Weights of a small GPT-style language model, trained from scratch on English Wikipedia: capped logits.
Each number is 128 + 24 x the weight over its row's rms, rounded and kept within 0 to 255. Layers, rows and columns count from 0. Numbers have three digits each. The size before them is the row's rms in percent of the matrix's.

# q: layer 3 attention query, 256x256, rms 0.259, rows 0-127, columns 192-255
# k: layer 3 attention key, 128x256, rms 0.25, rows 0-63, columns 192-255
# v: layer 3 attention value, 128x256, rms 0.258, rows 0-2, columns 192-255
# o: layer 3 attention output (transposed), 256x256, rms 0.228, rows 0-2,64-65, columns 192-255
q0 097:100117163124184122135103118139153148116076119161118093101149112071122114173153127143107147102127146119145168133143115144155118120150143179121123112120126106099110137143162113115123134137153127
q64 108:120169148126190149153160117130142108141142142149145083130137148116139160124133097114129136148118136125171100146172121128176106105147139162141118083121113149151158116098122105088134138128171177
k0 084:105116113155151124137161093097103117117098135110120107117076120124086127111101139194125141122110128139127098127128135108124131141151111099097106111121113090087142112088148152122112140136117100
q1 092:162137115150137153140150166097170128149145122115141162138117117178126090127130088136155089119125172133095129100160135120151111123153121123214105150101110139136129182127145153155122100133116154
q65 086:112156103125124108158114111116107109124080124140153160125143117143129114124118130126151137094143100142180157141185118125143163124116160145164105108092104102163145177101151126114168140182112110
k1 086:121142085150131108122152158142168070167149140127089112132153134042103150110122134114134130104107106166131078132109102072156109081142160129129133127084123123135102166118153102120119168113141111
q2 084:173127090173126114114142168104170116144150122114136184131104139153155113095117076140203110122176135114102136117149120121130119146158116115157102132110145137111141181160128164115108092148125144
q66 083:124208096153129126126121133117168155095119128142177160147085119160098126118128135090163107126188128159120122113146114129148118107115116137106148108145133134174142111106120177101128126140144090
k2 074:103123115109110105125131139160123102184116142150172144142138108155120136131158146111140138162095083146141110131108130154088108107131140107163121145145121150181151126112137112174138122137119153
q3 090:138137105141107124121130147134072131160155128107109127171109119189132155146098133094157107093140088173116109125103145122107123112108161084139123139132147128150152158123086158153113106108101096
q67 087:100099098136131119121149113119173168106114075144114119157086091139132118210139155120112105135107132129108141117110154101139053132090135116133124109111143130080115110142119107183106096155101115
k3 087:125169119150111089122092109125116162102139150146154122130127136146132136122144124081107143173137140098096171136109151113083091125154148135145131141144155120141153114161119129114145144121123120
q4 095:099148115114140127112106103144098152125115105144116099170120140140121140144142158150055158127096113176124129071136123133153113126113147153118114126119150116152114061126144090121157160090118131
q68 081:097097187140126118159140130138113083134139122099083114102156102126084118121156106128155131128118147123120135126104105128105154110175079112130136127124101099102137087099116101162146135103106119
k4 089:173106114156082137110145082079112137083135137135094097133180134113119131158125101163103120165142152106097127134144121098110155131118111148135149100167130108108100117136112151165154115098133095
q5 093:127129079132124171095117156119139112146112104109114112098114163142154082134123078135170146123157133101116120140146089196174134105150145122119138136116128107139180179142114126116140130128157127
q69 082:081115145116143135172119160167156152150123135119153127115116176156118136083169100151103078126128115122158117127080118073095109138128092136170111131106146148140136134139111118131153143123148109
k5 090:130161137127133123103154135124133142130139132154123104116166136066142105131151159135187136106133079105161089118139099096107137147089149116114109121123123154125120069110107121163165145173136159
q6 096:087133117085123175111124076137098134089117109126121094149123104084113101150130155149103129158089121130155155138159124188169098125106096150133154151098136113100090129128139088122117155131135119
q70 085:128099118171124146137084068119100116142109142099121147140141105136072138111118138119107108153097127132105111135089094087116143101152125105131120123145140113132126161124121119137113120125089106
k6 098:155113107129141118133139075090134088120106083121096115113109129137127148100129132143126103091108134143131156165117121138128118111149151156107143117070131116160143133101129088133127115087147126
q7 083:143118123152134104126140113140158084130131163169103140119148099154155114096128121126137127150150136081153142162132079179105153128105137149134092077128133097105091167144072162130135142142120127
q71 082:102157137151156141132115125177153166105116173143122116118136100127129143098119113097125091147147097157149109113128123129139162087123144117190105152100190148141125157096120150141138125148125097
k7 095:130146111107126119109103111121130144106133115122128138136110109180146098133144110124125116148157116139132083144111108108110137108106150119141169097108110139178142152126107086143180105150157134
q8 099:111122142093128102127090124142122126078130143128153108119128129158154131155092150116127163121085114096118157136170101125064165128098157119117114165145148141123139090071136117119169139149123112
q72 085:140085112149096128113102173128145117145150170125110115101105105130152113130135115137177099134119137081111136127150153136072114110112097089125082138105134155121093103065149163094129109182121095
k8 097:166096120160149159125126177145109140180118111119148130119133142135080133090139133090097130128118134156123135119173138143184119099136154165120110148093100100107105118136102126119145130128140115
q9 090:158180085150144135106115118112146123124130115193064110100114137153103123109117085131148147126134123121101098082138136150118112143119146133115171113060147126137094092130105129101128161158142138
q73 087:115130159092137113146137129152170096091153137136099128117128106136140147117145136134089143135168112146146127139104113155135100185129177130149140148135132123159136113164097114124177148118163114
k9 097:138135163164177121115097123137127173104106166102176124122137118129124086153120139100157128109118095140133141158119103149145138117156093129132110141132144108125142147059110126147179170143136112
q10 092:120137151129097103106124146108153133143101106113175133130137138111110129134092113128115139134098146125147142145142134175142113112084154160125122150145151082132160161111130127127125147093119136
q74 088:134088129135126101120105147115156081143096106144118169169130138094140134131135103139148118136082137129093134135108148134096128111133129119168110108114113134136137144134140165121100110137080117
k10 098:110136123130109139133143129117135154130113161136132059075165142120141187171086142137139153118113136142143138122138144133089143185146115073127137102131099089091094130134115128130150118102123189
q11 087:160086134123111165102117114119117081132124136167106120127127158113139095149171123133120168155142158071111122109151142184128125169118133137121163138139147138105108099141095129121114134142150139
q75 083:119145157150157163143088103173152134136137118123121131136152106144124102081168125125071142165146085129129150137164106176116108167097167164147101124116120150122156095141139137135121133131107118
k11 088:074132145108128104133116116169146155160109143135124126121176113130093124149158137144145105135139152117123137136166131146150144095124172096110121116130125129179107121106108121120168117178100166
q12 102:114116091119090114176144163093118161152088097097147116125138115170152182148058120158155128145115100130132114132105136111141155108143124128130104102139157076167126111154157133094166128155128065
q76 086:132127107112166105123159139112203152135103124110092099188112144109173145131127127126130124125085127130118128133096165120108114177182161109141110115137106143130127132131152136127172153140147120
k12 091:153144138132096094119129123170128120167124109142093157088150103113083152114124120143129092113128152129142148114111128116112176130132088112114116126160114150144134168101122080123131154114164140
q13 104:140097118124109132154148146136132169099084106123096124160150110102149087129114101159135143139129134128114081124098152078159142128074119122112126100163121107116126088142095156139123118142123147
q77 102:094101133154134126112149135111124142125137113102134160110117126138093048150111177135127155107118101131128107113133126094170135186132121144121152110143155084138133138119114152146094136099148121
k13 095:113139155101145146141143133113113081124135175138148130105108104138144095135131105140124145117155159153104130095093135120154130148123164126147144142112121128122090099125156151083103077110110126
q14 098:139117143110133146134135123146089152101171119138139104091160095146149143104114105121134119144163112158126100134116127095127106116138148124149131163106116131151092116076135083114153106148097162
q78 085:179131154115101155106136112126108108102154110143146128098103110145122142138162138101108141137166109154148095156122141081123140159117082100119162136128140137116082069114070116114119093073137132
k14 101:119131103129089136159172146163125134136104105169101111117144118170123142114135156109130129137096103127112123155145096097104126110108122102146141109136130124127095131113118110139133149100113057
q15 084:101148115118099094124139111129136146126129092115149129099161147151113202106131144160119144112151156166111116154135114138164116129166129114066126106119133157135085107194132118120058121103129096
q79 085:132114095122110140124129111129096127141102125139077124122148160118134142088128159180194115130112099107124150126115105155138135139169132110106133126127092143111119121117102147122123129148127135
k15 107:129089109090098133153097145144116145096145126104083132140145161091142149128161101121129124099132167130109109160169113107125126083101180147113157131118104120134125117126187154170105124133132127
q16 113:093095128131176129128135130091117104112114140146167117111152073100128160105167089143143116104085134116120096120099158150144106140121107177119127171198127113129137142117111163134156144187100136
q80 095:152145090135160083106143093083127121142145112115154108092151105151101167138163098144100116090119130156109111079119131101174124115116152144126136125166113110149102190169134150107151119135111107
k16 107:087102155110108129153082139103121147125142139108121144127100131120165157124144141108101115159140140107145152128074132142127149110113096123122140122124134114136139168132177140145119128118169081
q17 091:162159114090129137176137115104136100109157103172132137116186161138162160107077125115134132116147152149162127134136141115154108122163118116191109112090163153138098130219155145065146128112150117
q81 097:158111116132118141140134118115127120135116128161128106144125164137131130148124162133118151153092072140133102164076089087126114188159121142200158128103129153122088103121104166102126095077113119
k17 107:197139121195152105114108110091112094156145125132128138145117128171125148145140170100134136143135120149118130136145153143128135144161095136135087104146170162109165109123092095085165149147127125
q18 094:130105107120150135145120075120134105097095130098125095132083100093136180121147116073119162148183101107113136134073146107117143164153115116169104135126173092109085114111087160100123128124134159
q82 095:134121150163136177108135170151094141089145150115175103098125136164153156102117137071141147146168157166122168130114127094110131122138153120119117140114148162135116113089122078126130147097132121
k18 095:119137156111100095125130144148140153134141155133119175157116137139178096154096119135170100195133124112117147111164103140101112133095201146132149127138156114109139141144079133165159135121152145
q19 097:141158096143135139104145124129125142175098150084126143136110089154050102132159098089122120124131143123123094115131109141119153103108122065121112148104158079090167118070129153146119142107137124
q83 102:095133132110105120133144129122108105157100114091134148150115129147098133155121120112122131115092124141113154117120150121158172094181134128170122140096110158160145116136110109090128124112103109
k19 103:161075128108123093118106091165150141125117164134139121158118137142164047145095135136145118138110121162120118120103100129097129146132095156121123064154119170114112109126136159126135139136082122
q20 094:152124169110150124110109140091158120173123105116150118143151106093157159113141151122119107117160111116109092093159131158091130106087134142086122121132145117123071125155113124105097109156116123
q84 098:161114097135107163133162130119145121152157115148094157118157124146117149117147139152131127133135131117108168172178074078117156116114093063112160140101201125130134136119132134079143140132108140
k20 096:137087093127159121169129142106126130113151176116085127097117126086151146123087156111155190135139160151080140152123178153119154141130111168144153152096114124124117102121126109131101141122135165
q21 101:106130120134124124136155112108133101144160139122119133142113096139106148141105134107140092086173118123105148089119158132093125117135126094127161123122148119151113120097136106131160098130120170
q85 091:130150124149166099121113177159139154167141111114132127134148094118096134117062159175146146120126134145157122074142158121163118076081103126163145110124083122131146148099169154130131091117137137
k21 102:146130122123122098167135112113151146092123091148153140119159134098146106147108117146139122128122140111128128112122121137167136098142101107096117107135146142132112129097155104112157141189150034
q22 100:125136151122124135122163134133144118139164156102151126118102120117136138157115105115138153120091133098166156148103131105138159188095109123125155153145127114139116137144153108131106101096096138
q86 154:096114142134127171150132130114164097152201124129163139148107111131100129120134104083109131139099127162128172148140140109132164076117101130113163121171096113115123119064127119080132136087135094
k22 106:115114106125109107122100164139094170086159134075128126143115170145138104136123082134137123111104115138118096086098125159115093122144070118146111161111101121134159086184157137099182101129137108
q23 104:126117165128158055106119088116112133153143117073139129082113137162147106174173132160149114140150094129148124121073113121108109168169108087157128095173133116130112172122164128099117133124144149
q87 102:130157095109118135138154094135106142161111114147136090112166136135105085115167124155129097164162103117132114098078137198134119157120134099152165107160100121122102124110112133113172099150109174
k23 105:132156102132107118136117103128132106140101098131118115155082152135136136106088113143103122130136117132114109122102116152110130121130145140117119066045112091126113144118111155122095107122158132
q24 096:130133151122139158156119158090128119142145097100147157133110150098096115151112096129136144118107139143137136130114141148112152196125107135158100097098127145115136134123113167126138102180147104
q88 095:141130135111096156114108083121114137119120106148086134110103128092128126140131149163095105095081122154096109076093156123087131158124119110143112085157129069188121109127097159141144103163166107
k24 107:134069141156132088113125104110138089144097113186125108080084155090147148138109094120081115115100087109151152141147114132087124158151106134133125133134106089132163128153135119066114123130117113
q25 101:128131123153136110122111125103104145104134128069141104084164104125130143135169108105158110138133120121114089173135197148129100134142132111118099111141097117078096127123158111089146134134098089
q89 101:109140151110146111128120134148174173151126154069142140139155114091123127122108132135117115108139182098110183120133124165176100116111147147102151156140142129084145187115157102119124136120083113
k25 107:135144092111152087161113097121098132076133129132102088135133116115108147112111147116108154118141123113164141164230156146147138166111130122157169129166135106126110206100121130137142146108086106
q26 108:106128136147130160125117124112117106120141148138101140150100103105115098156146087111140152130155121114139135102140123088115175122109172108124145124134102097139116147114146110155111086088147136
q90 267:088090180158130160106124112135120102106107179132091095154106110094143123106119128121119122108084155077087180143134174133124139125131092134096142126167101112109146133101125124142093159112128156
k26 100:110125090117128134134133120127150176134136108127152156100067170135171119142140112117171104122131145128111122187154127128145174144069160147140078111108136162125155098155093110154162172123104131
q27 100:125128106138103127152113140143156153117107110103123101127158112120158073122142151106101107110161185149165085115147153184136095139122172199130104140138158114123122111138092175140114101108120107
q91 104:136167102159136066150076128152150119147141117136103107158124161127105100099129112139115146137129127172140095112112113114121113175115114078092133135101115142142131145144161126156115151134145145
k27 102:122159151093113160120135113134107152132141149139140149132086123148190112130099158076106114092145144081114142155228105162180113094128135153135123116155110098105071137179127064162130159166128116
q28 098:122100096121128131120144136217137121151101154122129108152089112181137140103135097139121104096128106109122117165133188113092157096142141158137110165122082106140134129122128128128128119145138123
q92 110:130132107133129112142115137103119135116112106149133155114125119157122132140140119123154145168128133106108112139100107157104109138154132112100150156112128149150098123139169102111163163147138113
k28 104:136143108112136088143154103110096165118127133150122150155132161093120121147107149090110121146156075144166158093148103101075123140093070178110174111101115149113118144092145137161097104109143146
q29 098:148174153152135097149127149109132127133176120099142121126121124108130153070123123130081134133136096137149107095154095163092119132126105113128159145136121131145117115117160059110131124148132128
q93 113:107157122157130112139104125156115108123129145114113115142179135108163155111112081122174108131096128100135110162151127150157122117139181087154171140162126114159141137115097086127131118180105103
k29 104:154120092133094110108140122135122097184138190122126109145137158116113116113094130140154123167129123112143139173144131129156140101132106167100126116169099115126145112119096124127162161126162165
q30 108:113106150114098167172139151105141120119141178158112124154129102092105150147130111094123158109092146077142132153137113139139089135138144134130100128136180122128125146138134133171124140167110154
q94 098:115073097123146146164136151123135113134123116160116127121138151086115130141116123115115174110155114108115104166100109169124134181085117173153080148114157101116091139103118145154144143111127166
k30 112:130142115154088101121112125138103116125140139130123132111104095163128132147116147145122111120126126113115140109190169127153167101113126141119102124141128157173134154111106138135150162151166089
q31 102:088139081123115112084113128100151153155148110136120124139166156115150086127097119122152152116123111118122119150138131122147120105105088111127082081124168116113175114106121141111124149122146154
q95 093:094131076114159135111136168121125124143103157102162131147127092145128155117144117179125134127147094100123124107121135104132160127094135112099114151092088153107176150143159116130143140148126086
k31 095:132161113131129124132131090145113121129117091114116118127144146121109166125128182192133124115138112162115138133146145143101115158142103124132135112126196140099122155127147105101092116161129095
q32 100:159152116118110123100121168132095174110154088170121109135127152122109126170124155122121112171114148181142144104131151146119125152124080082094132113142140142133160133119117116125164099138103143
q96 094:127105136158130154138131122131106113141131142128140149187075094118109084148152142149095173113091153093149124086096127110147146167159156167127155115152169094100131135106155171136155085124113115
k32 097:120125138140161120102130130107138081104101152107123137105185137154144134117080136132171097086133144146129133112159148136108118145166127162132133113117158103126146113085093082095142168134126101
q33 099:130154122124175131105160110153166118130148129113108141108129103126076128123124071144168149150139162103078121110117128143109095146128141129178157157128100087106109147141105115152132078121111181
q97 100:143146128113143109149126121140131149148125140141122106127114106079073159159149091161103108135132149067133136138131139154095108163128115109117126137103101138178145130127104116142107104145114101
k33 098:148150095134095101149098101081127124093119133091140132173155134163111104144140109130110152140161110136135132150138106116110066126096095156092156116179154090121084140132121144102190105123169144
q34 102:195146096157139133172144148130153141145142137179140102127135155094122140114106096181162119122137168128113134131135176109159125158164097135118120065121096141136136064096152161128124145143136107
q98 100:116084150105115137124155156138103128143131110095109142075103149144123129105128106114131142141125173110208105156157129130094082159177072114114133113111127137140136140137110091051141140143148103
k34 096:123127093114115141160178125133122117120158137132097118121163118142101184134122121104119117134110106148138142128140145124121193111129171171122140105151174122159150072152115103114107070136121148
q35 099:130148094148130100144109101132114137089186116165147135163103198144076124130136174109142147103146113124142114134199156150121158147129100083129119134149113119091121067106123112142145158102130135
q99 100:125111145114105120137139139112125124126191129178159166098136135161106105127125153105137133103121147130124108187165138133123112194153103109097128126113148155077141107137142155125080147100155139
k35 097:138119161110115109125139189103120119134138115134095126139148116137133131131071112112149127077144150108112091148147136134126166165157124127096134173114143157134120146139106157131150137121139138
q36 103:172129120127119120114155122097167100124104128127167172115109123126119139122133154125099154189143119137079142093135100090127146102160125113090152194169138140112158120127129130167158114143113110
q100 095:100100113141161112132109173119132091131153122129128130141143123132090121105153176117124119121157130154122125071155152102155131138142149135132183155095108151118157140102164132131126169084115114
k36 099:120161137150133144116146116145142163101168126145105153150128129155168131091106110127164122149141156151122124145102125111135132126108099125117163100125116145147140168126125094061146089126120101
q37 102:171145113103189114099117136107113114145126136167162142140103130162121135119148152137122143115119127165135104144103083107126087155141157148116108145137125135134089125111136117152165155131115151
q101 109:143100148148115124148136142166077175105165095165130134122148105156143105103164146138125138146124151159120129124160103098138125135122146121121094150098163152132084133143106082166105125117178102
k37 103:126119159160111148124112171154112137137108069142086148175115122110148153108149113107149130131073114117125125148133152148140086126085152162153105156146086136118118076171157112116118126136170145
q38 104:134130129103125119158088139138116104188166090102112180127122164135175139137115157120157160109124162138151123127125099127102110161105104121157117118144125118164160176134122111091128121085107095
q102 099:140137179139145145102097123147106129090110149113137158125121129105140128116135166125144147117123157143114142130142149140124190159128148168166151118102100088143163127139156112126113103109122120
k38 103:115109166135127083129124147125131174126177107116141131091138157134157072139101151141126158121154105110105138091100111121164147106125183159143138128140118107159132159097140085107138143125135136
q39 102:069139118161161092119064126131116143129136118109136121120137125107161135112129172130121171144115115132172141088102122128158123157120142153152140099123066142089120112158128120129125159113119159
q103 099:083141134132119121121122111172134090121134167155113174171108143133157125135122148115171108172130099110106124154106136108123128170133145146122146080139145129145153140118121160091153151135111127
k39 097:132101185139134108133144125133183088164138139132103167143102147110160093109112104144104123160125103132141127153130170078142112138178125110153118129137122130147092118130136131111112138079120155
q40 099:120148115109109151093116140088148094119096174112128138174145124099117142140148166144120144117128127101106118138177116097139155135191104107129175137171155126122155104126097110137171115115135107
q104 087:145142111143145103129107152136193099126139123122109119156095100095143137126190110125107137136133135149116156164112094186134156094046168149162135170137149081113082157126093128175135129142152170
k40 102:158115152145134105133111070126156161129108154106119178129117159151150131116124171113138125131126136093159116130118099101096118120114188180085141113134096129150120138127123117154130152117113127
q41 099:134069120157144131106122162154086140126168142101104120137097164153125109128100175142132087131163144160152150111137101120114179109112136125122117115104124139135097110124150129152149135142144112
q105 095:105159141142150101159113119106112165144086150127158125105076119142168090165132160131124089142120112083109140136079127120135118130114145131146114195117121097113120103137132115070154111092175112
k41 094:101095103155152096089160119140086123136112119126142124179092119157125134132156139140139124140128099129146093094126111132148114141112143140109140139094176072115167141127131112094170137126128135
q42 100:096149164136146164093112157162125137147147123099107127090125137153147101112131144143143137108082134163137116139059131116172068150133122159156124126153154131123105126121091173103144099109161100
q106 099:179132151137088156115151154141129104090145130122110100144121145165134143112124134130107125113119106114161117113117108122126091116143077102137127103127103130092136117145140090122129125130131096
k42 099:132114097119109144136143132094145132152100133122151106144110121085149179118145123121088105156154148134137111100138151139103080132094092082172163099154145119123117142122101166137086130161140120
q43 098:103098117133134115144122159115179121092138112100159151107146141109175079145113119085155086100153157120120125137139174093139083116104163123137076106118142105112115124114110125142101146179153111
q107 091:127095131130087130109152102171144099118144150068108113115102116128143102098164147103132155163132142135163112116165128100122165118116144114160092126126180157133187147137073198185130144098161142
k43 096:147106146155154137122072126144129139175116165155128101088126118104146105161111141114123123122116144119101144154116082107124153142091193105090160087160161108117178088143104166158126112150124122
q44 104:135087139116148143164135114119144136117129118141113140119137130114125099167086103122152111121128157123082145129115099126076146194101137115125150071140144108146116124116111121161090144122149123
q108 099:117122110126142139175162165127158110108125136150108121125132140162146140164121089111166096139110093122093133114105116140100111085186121163105107135125135134100139046087158097167127117087129104
k44 100:124143122097129142136118125106107145097138132110123102091125123104149096106119092128181131125108136115106159142108109081174124083152150143175122130130153096144132137135133185112145168142106105
q45 106:134139136101116151125181098158151122086132112151109119114157063143157091119149172117154126069126120118137160161129124130127117111128121133122131145132104161110106093119127137139158121086102086
q109 096:111107128117089083085126094146164130075148170123116158119089135139146129144161125112106083134071116138109129195141135177152061108129102162091125173133120122096138107122076139128082125134146125
k45 100:145130128132163170132153110101124139098105147115116132164106107061111119091124121112125123085158122136117118105158139154154159121125167134097112156096151145144109137134134148090105101131116112
q46 097:117105142119160102122136128135154122138107145132110135115114150132119097169129149089153170159117126173166159122103147110095123147101168124130101112103099100096155113096127141134115121153100118
q110 102:174141117096164099135124116145149135140110086136091107130144124121099086100099152161132115126116108136140113082087143140163158159126141080110119135112144113130140150169136102143113078106137156
k46 094:107167088149123161150154138120092089095125100104158169121139147140110147105161125121137137162134154104103113169109137141101112139180116126139101135133114088100168116098122110141113141138106145
q47 100:110149107075112106083153152119142122149144102145113143131142124145085088145146106114160150110156097137091089116105139168133154087130165109160122133148124088103150148119103140168140158135142134
q111 095:113100115152103077119110128138135086159153112157118145144142100139129108082123103151174100122137106110089099136115145104128173125122095136124135132136153128112107180133109177112139167126141153
k47 107:120115122146101159163086130124127126101155134107138115118119128155136136123115152111106124125137161150112163123095131131135174128127092124147098137088132147147113145106147136158098154126114170
q48 104:122139143105196128155115140103131131111143094157143127121136186120154116141152111139082123094104134150170163115204151105124159199092173146125121162175171124109156106156131092134127085183128142
q112 092:118130147166140112151129128151096143138153118106126091101145108139150148131159113082082129154146115129158120109158121122138140104120136140141132147152102168156106175124153129074120152133112152
k48 095:174130148119100137115093136127143083080127116128112096144117128137149139074135120129110110151145099122095134112073133103135157137155087135131103127102161113145138150090135142131113135116137136
q49 098:169102129123151116121143150123160154096148126093123122141146163138157112104127127112170138148120094130148164086123131126106127144113118108134081174111103122075109102172127138121093127112092140
q113 100:163122113109134145135112116147160153109114167111140123180155123124190092136133075137114180131113118098156121118104128106117106121122158174132166129157091161133098098121108115115153145180107156
k49 107:158138144110124166151127153181107140121137132138157111110100162103154174156110150149133126133147185146091119187148087125130151086133147160183118147144137149133095117134122172096129091072176136
q50 108:140117144125137106151174125163144150169147138148110144120160104107171110184160122132080119132149108114123107110121100159077189136102130110158137101106107127117123107114132157123128127119106140
q114 097:149148133124118145156087135113149134151125120147107194125102123129135124127161116130141135162137159146163135137140117137115170113106150086169141081144141124146099112142124145143119157086127167
k50 108:126112126105131120151159149146165144127150124164118151116134114150138121111120164096158145126096170170165138138133120091147069183119137113131135130120176166107164158127126107162110101124133123
q51 102:141128164164118133148165108137130153144150110155134200109142116127131142101168107103097125108125124129085095092160117150138128053151136123125133127127138158134110147150121090109123111185134127
q115 092:117172116163138116141169129145115118192112131095093123164109110098104106161139123169127072116133139160147115107136136140125148118198144127114115112139133129124114097134119122122131104121167144
k51 100:130119091191065104103143137160126154154151144095134131128156134113136085113138091134145149145119116089119142114120123153130188157124167123122098119126156120137136147133075185105116112160101103
q52 095:153175177164139133118155125124143150121145147144115089171139144133107180117118141195113068119141129147151159092114119117155102153139087126084135192119143152108106139143124119147139094108120104
q116 093:120131180157135166138120081108151104124149120100130128132136097077087171111123119136104086078129122120141139130126134123105141104148131099115106150124089128121152148127108096103176127105126105
k52 095:128126102130131117164107160119119083171153150117121147144149106141122148090095109151152116136115143161165103123105134179145099189159134129094132121158117117083125139148114139109117161108073123
q53 099:132108122143132106113118154182191116078128139134102126092173106175164109144139123121138107140159152114142147147118130151121167117130144119181093139171098125146143138113120143124143145126124097
q117 098:140121115144106100167131125157174124117128157128093118117126148153147132161123152109110097127129145147154146137110137131145145134101118133139148126105141094142135128132108130152124161082082082
k53 103:143122129144140145095114081119161106137128114157126147147092126155117153142090154140073144159117099099140133129133126142130076121143126106106144129140117141132122084122104112135185105124119125
q54 095:130106123148121143118162157093091110106125126155125081098112132142151048148104154098102123129130113135114143146137102199148114104128108091128114100105117129107128088121098102098110130138154126
q118 101:148133159119155118151101152152127130155142134113145123144108144136155127140147119166119118129142151138163130136093139122104130150158095091184149092150078107128125140146117165102075131101142120
k54 102:164147130131094134130106112166171129146153144131153154114134116158095178135108174138126121138123112118083146120117130163169149142102141144126141138140148108063128137124109067146174150135154129
q55 104:160145164091082157147127129123114128114135136180155123142109128088104126140144109131106147151101144083136153126169130102140182108135110194106103112109153149130179131136150123170113114115102137
q119 094:137134131109091155130122061162113138138095106125150071178103103124133078091112134112140132099120167113118116131101145152122150138161142115124139144123081122106125126139100131187123146117074085
k55 095:125125136124110140103125122104101131169109122141144140144135134103140136121195144109110172100147141144135165074108118101134146098083102109172140141130119120134120157132097148142175083137129153
q56 107:155169169114127121120154135128106128117119087097133122086118111148103141124108168108090115082138120119090127143185141147111119150143154115139117191144093132110129086160134215123115151116150141
q120 095:126158175116153177124148104146096133092096131139113081181144148103118099130132136164138122127127104092139113075145162111094122111136122115131132153109130148112142092160072124116128132100116145
k56 097:110128124102104155141114124123142127122124151130120160134131135135112104096122103085123174180128157108133154089110100152169114107140145168117094139156170151102118179074135119151147125136151157
q57 102:135176158137109099130140166125128105119141095109116132154092112140137141104125127135153119124111133160142115105127182138134134113147094116142134128154137136117151145130125134116091160120119096
q121 099:086146131108106139128173167089121109158141087109116125158105105112098165114163089161104155105146133139154126114142144109136130105102082167132116147069172115127105137123070169107100129104114121
k57 103:163098131113096157156156126135143158133118128165152093150132113120110137146106114112129094138113129134139150133146080165131140120177106067159183105116116135126098129154067070137112120131152164
q58 106:176151129070104113119140143133133127146139123124104111165131137118126082108131157144140097116120072137133105116120093087132145136155137119181160090099129142162129111153120137144112105160124111
q122 100:121115121111105129111124111132109129166102117109131112134163145179109102087135098151141120136128149185148128144110134120084140149160150151165134114118133149159134130123134161116133087129100092
k58 097:121143126101126173121144113126047105132130137132161105153135137104149110113130140122148160129135093137138106145132123162102091125117132095144115121085171153121099115118105151113153144170134176
q59 104:122131136138134144114113165080131138158124141085126117125161077090128105120130148118176091111098121163093165146118146141115122114127151105164139144150117101127117105153135159126061118162110153
q123 103:135089135155091138122160148103153176126137125116126139118131150161074101136131145107125130110120135191125120154156144137113142162096105069128191207148084162107131189132111186130108131110119101
k59 109:125111155159127144161118167106114151117161136159084127120103128116140119100156126157141106076113154112081097154118116156164124175144120141164114099144145097159144139142160153131159147141168147
q60 095:138122140116092124134157112121124114149100143160096115142108129104101128129113131101110120105130116136146161124158155106144142180097137135109073120125110099115134138143093111120143110128167150
q124 090:133145153113123103128092117118123091098153132082155145132068142144118155157129136104091141127152100113116168121150155139168118153086081096106181138132132125120126132092109081067155118122107157
k60 100:135120129145134133135137105137108158120107120108098103095179159164140126158118115121150110148134121144151091126120168121111080088140100120142137124117135116139145136130093123129120123130120118
q61 102:139107107080100102126154139143092123125122128132138113129103129126142153147107147120093132175140109120169118125101081093110116147127160164077157136104118122149134136101122095113147143122112123
q125 100:118165129112126160124140152158133091092157115143141129141159183178113147111138181142102102111157155160115128151203102115146150163110154143126166111122158117144168126153112118145123148122146147
k61 102:170132162128128129147104161111110137125126087109158183120107139154082045118113101133131163093144128190146140125144105071145174123112119080140116102159105142134165115124120098157078125154109138
q62 100:133122127107135106131158102162090143129143119131138106170136122140129084120165159123164103114117075138121093129130161127134123089090204135106105144103130105118138126099111114140131111113095170
q126 096:106166134127119099085123151110137128154108129137104088110115120170169132135162151149154122158152121157170133079160140126118087105137149127129109109086113140116119140126104106141130170144117137
k62 100:078108178154159151094126126125140136103136132128138170123162144112096130128121097096150140124148144126153132159129126124165140115130109129156117113122164092134142164155145171175134142131152113
q63 103:121188120111143073104117131125144093113141115092135116132140171123126171174137114195129104117120103171082108142114132136133073173138106135079117154168077135139104118123136098126102123137125133
q127 101:130129181138142131092117107118124142137116120129133120086094128137116093134150115123116136066123119113112151163083146153136158174198119166127118132154145146113113075122130120098098122132138096
k63 098:140125099103139170172129148092143152136131131192091156123157147121127125180168130155115103157110096133116119106128151099098152090112178170159119138147130087130160114137109160152124115117117117
v0 087:127142115100144083141135119181160107143092111128134091121140122143142086189111090114142153131182116135112142148120107137104118096121087128091128132149130117105148125134112123162119100115084140
o0 120:129125164126150107118118120119163130152101150148126132134110144135112119143138112117159127086117134140091109102144096122100113068127139087133121090143112081104155123108164096152119139121134108
o64 093:123129125144128102129128135097112135084099146095151135162112071135139131106141178102101129141110102144165095150123178136126100132122156129094121118128134127132127103115119099138110140154166083
v1 078:062190138080122125122159086167097098121129112119114132099163141122118151097089152131133099095149121119133114182155148090160124133107117141149133165119105116147114120106112147092144117134134109
o1 114:109180123161118154152106080153092135116098163134094127131116123140094146101120142151118089139131106116168110155139127124146158122113140082157147122093161130149109119136098125156200109124136134
o65 090:116105142157153105117116164120145192125129100121122134096066113125138122131085160067096123132119145122123136139161096124117158127171150140098093151144141102133119134144107117163109115128132146
v2 087:114152132106080081132132149149100152091146151085145114101110098119105137113096079176136115179112112138116118161092122139124151125116139136156135115091095112122098149104093147096164148128123116
o2 117:098152111107130128133152114087089122120150160143123138117116108171097163092132120126139085160161134143097124125125121161136102114110074138124138118122163127155094155116105161152093099121126140